config.yaml
n_layer: 14
d_model: 96
n_head: 3
n_kv_head: 3
head_dim: 32
d_mlp: 384
vocab_size: 2048
activation: "tanh_gelu"
norm: "rmsnorm"
norm_place: "pre"
norm_eps: 1e-05
positions: "rope"
rope_base: 8290.0
rope_fraction: 1.0
qk_norm: false
attn_scale: 0.177
bias: "all"
tie_embeddings: false
parallel_block: false
init: "normal"
init_std_qkv: 0.0543
init_std_o: 0.0
init_std_up: 0.0543
init_std_down: 0.0
optimizer: "cautious_adamw"
lr: 0.00188
beta1: 0.95
beta2: 0.99
weight_decay: 0.059
lr_head: 0.0246
grad_clip: 2.0
warmup_steps: 268
schedule: "wsd"
decay_fraction: 0.629
decay_shape: "linear"
final_lr_fraction: 0.02
batch_tokens: 16384
seq_len: 256
doc_mask: true
z_loss: 1e-05
train_tokens: 132700000
steps: 8100
dataset: "wikipedia_en"
Each number is 128 + 24 x the weight over its row's rms, rounded and kept within 0 to 255. Layers, rows and columns count from 0. The size above them is the row's rms in percent of the matrix's.

# layer 4 MLP up, 384x96, rms 0.116, rows 88-104, columns 0-95
size [ 93  94  92  93 107  94 110  94 100  95 104 105 100  95  78  98 105]
[[129 117 123 107 131 122 144 124 123  93 129 171 161  88 113 170 116  94 118 158 119 110 135 141 119  99 155 109  98 167 126 141 123 105 104 108 106  85 119 154  92  98 125 153 124 119 145  92 120 109 122 123 193 149 114 119 118 115 153 115 121 183  94  88 150 143 137 140 124 100  70 155  97 138  80 145 123 131 121 121 122 141  97 126 132 140 100 124 122 172  76 151 139 124 127 150]
 [140 106 118 108 136 157 151 154 159  90 120 139 160 147 164 118 144 149 177 143 129 187 142 184 124 107 125 124 140 157  72 126 120 126  76 125 154 134 111 107 139 141 146 124 135 188  93 132 160 106 131 156 133 133 114 115 160 134 140 126 116 116 148 130 170 126 124  97 147 174 109 144 129 139 131 145 155  76 111 126 132 165 110 148 140 132 132 192 150 130 118 119 122 124 110 144]
 [ 82 150 165 108 140 126 162 105 136  66  96 126 142 119 150 132 151 115 117 123 134 147  95 148  91 100 116 157 120 139 132 127 133 152 111  93 166 145 138 154 140 111 136 114 132 180 112 125 169 132 130 111 176 155 153 136 169 122  98 105 125 106 120  70 120 155 123 149  89 163 126 138 115 125  87 105 163 143 161  80 121 128 128 105 115 137 131 124 159 129 156 133 159 147  98 110]
 [124 159 141 114 138 157 157  91 155 103  86  52 136 119 133 108 131 143 136 173 126 109 102  99 101 118 111 162 102 151 144 155  91 178 134 155 141 131 102 178 125 122 121 137 141 151 113 109 122 148 128 144 156 133 144 115 165 128 110 116 160 174 131  80 154 137 128 150 134 142 104 106 124 159 136 154 174 119 112 147 138 180 132 103 140 126  97  95 142 125 114 123 122 115 152 112]
 [ 87  97 176 122 121 119 139 118 144 157 120 106 137  52 112 128 118 105 128 147 108  77 121 138 118  79 168 155 116 121  86 121 150 146 122 148 156 117 122 132  87  99 100 115 105 112 111 168 155 138 164 155 166 165 136 164 130 126 143 147 135 122 128 133 131 125 154 135 136 144  89 130 122 134 125 130 124 113  96 134  89 137 133 148 129 143 123 134 139 186 122 157 141 192 118 140]
 [127 144 128  80 144  85  88  95 110  95 147 147 171 123 119 128 156 151 152 144 146 139 153 138 151 151 155 134 129 126  85 125 139 134 102 125 183 118 154 121 171 133 115 101 158 119  81  94 138 120 152 107 120 116 101 102 185 140  96  96 126 132 111 102 171 114 108 128 155 144 123 168 138 105 108 165 133 150 143 152 128 126 147 122 164  95 151 117 119 162 110 103 144 101 149 119]
 [146 127 140 131 171 137 153 110 106 130 129 109 123 126 110 136 122 128 174 149 115 162 152 131 120 106 155 144 150 135 128 137  68 135 132 143 128 112 116 142 150 129 160  78 108 136 100 159 143 101 160 209 139 152 143 153 133 133 122  73 123 120 119 156 169 152 110 168 174 121 130 175 127  95 125 120 126 128 169 161 146 133 116 124 128 133 120 148 134 162 108 134  83 160 154 111]
 [115 120 131 151 151 102 119 116 139 115 114 133 153 143 147 151 115 118 132 118 149 130 163 145  71  88 147 149  79 131 119 146  84 114 131 112 173 165 106 155 101 113 160 155 127 115 126  91 133 169 110 115 118 125  88 158 109 151 155 142 161 154 117 130 103 143 133 145 154 134 160 123  98 105 105  92 124 104  73 122 117 134 112  84  99  97 163 172 104  83 117 130 139 128 132 110]
 [152 128 129 105 140 100 148 116 120 152 143 132 180 131 138 142 152 134 136 103 128 102 149 131  84 133 160 139 129 160  88 156 110 117 118 176 119 151 125 146 134  82 147 160 105 166 118 115 105 155 142 108 118 110 131 161 114 134 130 127 103 141 140 130 137 130 144 119  93  98 130 156 163  88 136 135 165 186 138 108 101 108 108  70 143 115 150 102 192 133  95 130  94  92 121 126]
 [154  99 155 135 107  99  93 121 145 125 144 123 139  79 102 110  89 110 137 178 111 132 136 107  97 129 152 124 137  82 142 119 130 136 115  85 125 107  97  94 144  94 116 113 135 148 105 125 139 144 175 147 107 140 128 155 155 119 153 175 156 175 105 119 128 121 163 126 118 152  75 134 151 146 155 179 118 122 118 120 167 114 139 130 107 111 121 111 121 111  79 151 152 171 133 145]
 [125  90 140  99 117 108 160 112 134 132 117 107 138 142 100 134 131 141 166 129 128 150 133 141 127  88 143 139  87 166 130 159  98 126 116 116 185 112 117 114 165 118 117  91  80 131 136 143 105 150 112 143 174 160 103 127 156 161 109 138 138 187 132 105 130  97 124  98 127 182 139 166  90 105 139 101 128 143 137 125 112 157 149  88 154 148 124 138 107 151 161 153 162 120 156 139]
 [136 110 130 110 118 131 138 125 148 187 126 114 178 114 138 111  62 125 155 146 129 163 125 152 104 134 143 152 147 106  73 141 129 152 146  97 122 114 119 155 168 131 143  99  95  97 124 163 144 158 140 177 123 125 142 138 110 110 122 153 101 154  50 142 149 140 136 106  89 171 136 124 112 134 120 109 128 122 109 115 121 159 163 135 132 151 127 125 128 136 104 132 144 174 112 107]
 [200 134 155 124  98 103 129 118 152 124 104 141  98 153 132 144 103 114 111 101 128 144 121 149 120  95 150 148 158  99 126 156 151 144 134 125 124 121 121 185 127 100 134  83 149 135  41 133 147 100 143 156 146 113 108 108 122  85 110 146 123 120 138 135 122 112 109 119 140 135 110 109 122  72 109  86 117 172 113 130 145 163 155 109 128 130 134 142 111 180 155 116 114 119 134 122]
 [128 101 131 155 131 109 119 140 113 136 103  88 129 108 109 111 151 147 144 103 138  82 124 114 107  72 178 118 124 108 115 106 119  91  93 107 126 106 133 144 130 108 150 135 126 105  80 111 123 129 116 145 127 149 141 136 164 139 157 110 139  98 150  81 165 104 102 131 158 162 101 149  87  74 103 123 135 151 147 135 111 134  88 136 110 143 121 152 105 169 137 186 134 123 135 171]
 [128  67 168 100 151 118 101 136 142 124 134 114 134 127 143 136 148 169 151 170 125  97 146 165  95 154 128 105 158 141 128 157  97  96 115 134  99 151 131 111 120  75 109 149 127 119 113 109 119 161 136  98 100 158 155 105 170 116 114 165 132 118 146 114 158 109 115  96 122 146 122  88  91 112  92 140  82 108 113 132 126 130  70 158 102 161 111 109 106 156 134 137 122 131 118 128]
 [135 107 140 139 151 124 114  98 158 113 122 114 120 155  95 118 127 190 157 132  76 144 121 128 138 130 156 141 129  79 121 128 110 101 119 128 138 154 130 114 116  86 158 147 140 132  89  90 119 169 158 140 106 111  73 113 120 133  78 160 121 142 124  95 138 143 152  80 131 147 118  96 126 116 104 127 120  90 144  88 127 108 102 124 128  86 165 128 158 162 122 142 166 143 101 112]
 [125  84 156 151 150  88 113 152  72 128 110  99 122 129 148 165 126 132 167  97 139 126 129 128 161 145 151 112 155 139 133 159 128  99 145 175 128 117 109 141 173 118 149 138 129 150 148 105 109 129 176 139 161 118 157 119 108 144  95 130 116 109 146 140 150  94 120 168 134 150 109 165 130 111 107 146 140 122 144 128 161 134 119 137 138 110  62 139 186 157 115 129 113 140 180 120]]
# layer 4 MLP down (transposed), 384x96, rms 0.102, rows 88-103, columns 0-95
size [ 89  96  93  88 114  88 103  91 101  99 102 105 102  91  80  87]
[[104 122 127 110 132 109 125 120 100 143 127 111 136 121 133 115 141 130 120 156 153 115  99 139 130 166 144 107 114  89 104 134 109 107  92 149 126 142  99 111  96 121 164 137 136  90 139 151 136 108 173  97 128 157  87 123 121 173 120 106 138 168 156 100 149 158 172 152 123 114 175  71  69 121 121 128 125  75  80  97 128 117 149 133  96 119 114 112 146  90  92 126 140 132 136 126]
 [101 144 105 122 131 142  82 170 154 137  93 158  89 130 144 156 108 118 131 106 125 168 115 101 107 124 136 108  83 111 114 133 179 151 114 118 195 124 140 106 101 128 127 137 111 160 119 141  79 103 127 124 116 148 163 102 156 151 147 121 171 109 157 122 168 139 136 112  96  98  93 124 176 141 153 125 172 110 106 111 106 106 133 121 119 150 129 158 122 113 141 131 132 121 108  88]
 [120 144 182 127  98 142  86 119 115  94 157  62 130 143  93 120 105 131 164 132 147 133 147 107 125 121 122 126 126  96 148 130 122 125 114 102 106  58  96 137 112 147 123 139 120 104 107 140  83 121 125 103 104 135 140 109 142  82 149 128 123 123 146 121 137 156 162 108  87 130 134  97 125 150 167 139 152 112  94 131 202 144 164 131 109 120 113 118 126  95 129 119 111  97 154 120]
 [138 168 118 119  88 137 122  96 147 141 136  56 119 118  94  79 124 155 127 156  76 101 149 118 120 100 104 129 109 166 176 135 113 164 122 158  86 127 110 156 126 133 123 110 133 149 151 113 107 116 120 151 106 141 122 101 145 122 116  90 185 114 132 127 114 153 179 174 171  88 130 125 122 129 123 121 127  97 105 128 123 140 136 129 129 115 152 117 125 156 100 112 137 126  90 124]
 [137 122 149 166 124 147 103 120  97 124 108 139  96 112 103  99 114 143 113 136 138 119 130 142 119 139 118 156 169 147 120 164 155 141 107 114 115 106 126 134 146 140  76 116 109  95 116 145 146 105 100 170 120 140  83 108  84 102 189 134 161 141 169 125 104 153 110 128 101 162 116 134 152 104 169 106 104 127 137 176 110 105 118 123  81 147 148 115 127 103 106 128 107 178 161 107]
 [138 162 137 107  99 171 146 133 129 149 123 101 126 125 148 122 144 127 142 132  91 127  86 142 175 121 108 138 136  63 107 123 109  99 144 109 173 130 124 150 140 150 131  91  84 145 154 104 163  97 144 136 129  71 108 140 120 134 163  91 150 122 170 143 102 162  93 147 128 142 100 125 140 115 108 159 139 134 120 122 115 142 110 154 149 138 103 112 118  83 149 156  96  94  99 103]
 [126  72 130 117 104 116 143 142 109 130 146 112 100 148 133 158 122 137 163 167  98 121 163 131 136  83 144 113 125 185 156 177 152  95 126 150 121 184 128 101 142 161 117 139 122 161 145 150 135 144 151 109  48 142 144 153 142 100 129 100 134 150 147 150 111 150  97 123 156 128 134 104 133 125 147 151 163 153 145 131 133 114  89 124 150 125 116 144 132 113 131 152 158 109 114  95]
 [139 125 106 109  53 111 127  78 163 144 137 144 141 160 115 125 118 120 145 150 122 147 186 115 137 140 147 154 148 110 115 150  92  92 142 161  72 124 146 104 134 127 122 137 103 139 115 113  89 111 141 127 149 140 173 131 138 134 118 133 126 173 163 161 143 103 111 110 106 168  92  96 144 128 139 140 155 160 114 147 115 121 167 112 152 132  90 121 120 122 130  78 157 115 137 117]
 [123 137 109 113 118 133 146 175 139 124 158 116 137 115 142  88 119  95  97 137 110  85 116 151 112 125 142 115 116 135 161 125 140 124 153 136 158 151  94 148 128  97 105 133 129 114  95 114 126  96  90 176 164 116 146  98 116 114 122  94 105 149  94 111 188 138  92 170 138 135 140  88 127 129 144 128 140 150 122 126 123 197 134  95 141  86  91 134 145 110 149  92 105 100 158 107]
 [144 133 148 100 164 135 136 123 106 148 134 128 129 146 131 121 143 131 109 117 123 140 117  90 127 146  83 131 173 128 147 151 122 145  98 137  72 164 132 184 115 118 171 130 172 115 140 109 123 105 128 107 146 103 119  95 116 130  82  95  97  81 164 169  68 147 152 125 124  96 129 178  99  82 116 148 110 112 103 106 135 156 141 146 140 128 137 111 146 129 133 122 102 130 110 103]
 [ 90 144 146  98  99 126 107 105 123 157 145  99 137 112  86 142 160 135 104 145 131 136 143  81 132 158 117 114 140 108 151 145 112 116 114 139 114 153 110 133 138 158 146  62 173 120 113 138 126 123 113 147 133 141 110 128 133 146 121  85 115 129 109  78 167 143 155 125 132 137 111 140 130 124  96 102 119 141 145 195 151 105 150 153 108 166  76 151 126  95 144 136 104 137 178  91]
 [152 111 104 137 111 132 163 153 136 167 136  98 120 160 137 126 142 147 161 121 154 116 116  97 130 118 133  94 115 117 152 127 135  70 146 130  93 149 159 109 135  77  90 138 125 141 165 185 157 112  98  75 111 112 124 151 131 107 140  94 162 154 143 115 163 154  79 127 118 133  93 144 115 159 147 160 107 163 133 110 121  94 139 121 100 153 115 131 137 127 124 110  81 130 113 131]
 [125  79 141 146  56 117 115 137 110  92  90 124  94 143 154 140 106 134 103 139 112 110 148 146 130 121 145  86 146 146 140 129  96 159 150 158 125  86 137  74 121  94 154 149 127  96 100 116 156 118 115 122 108 164 130 138  79 180 136 132 122 135 118  94 133  81 127 122 131  93 125 130 164 155 110 153 138 170 128  95 109 145 136 111 128 124 109  96 167 127 119 111 132 132 153 127]
 [132 101 175 140 162 151 101 106 114 150  83 134 114 129 147 150 137 132 109 140 159  92 125 113  81 136 151 111 116 160 150 144 114 132 106 121  78 136 121 102 122 159  57 122 122 120 114 160  91  74 149 143 116 135 170  86 116 164  96 107 108 114 130 125 111 149 107 120 109  75 143 145 102 149 132 120 129 113 133 137 107 150 163 125 130 122 104 116 125 143  90 143 119  83 118 111]
 [103 126 114 132 185 148 129 122 127  97 165 110 100 141  85 127 165 102 128  98 146 154 141 107 150  95 110 143 126 146 117 124 155 143 162 109  87 182 113 105 137 123 130 127 150  51 142 102 127 126 129 136 137 109 107 157 143 143 118 114 154 124 104 163 137 180 128 154 148 122 115 139 117  81 116 143 135 125 141 114 160 102 101  89 138  77 159 130 140 119  97 116 116 160 141 109]
 [ 96 116 122  96 152 117 133 146 155 151 161 125  82  99 110 146 118  62 122 133  98 117 145 132 115 124  77 108 117 124 131 150 133 152 162  90 131 119 149 116 127 134 117  61 140 120 152 115 177 145 148 146 135 124 144 125 153 142 106 151 157 115 159 109 111 165 143 151 119  86 143 146 113 161 141 125  82 152 159 103 100 149 155 109 135  99 158 161 139 143 142  99  87 132 133 139]]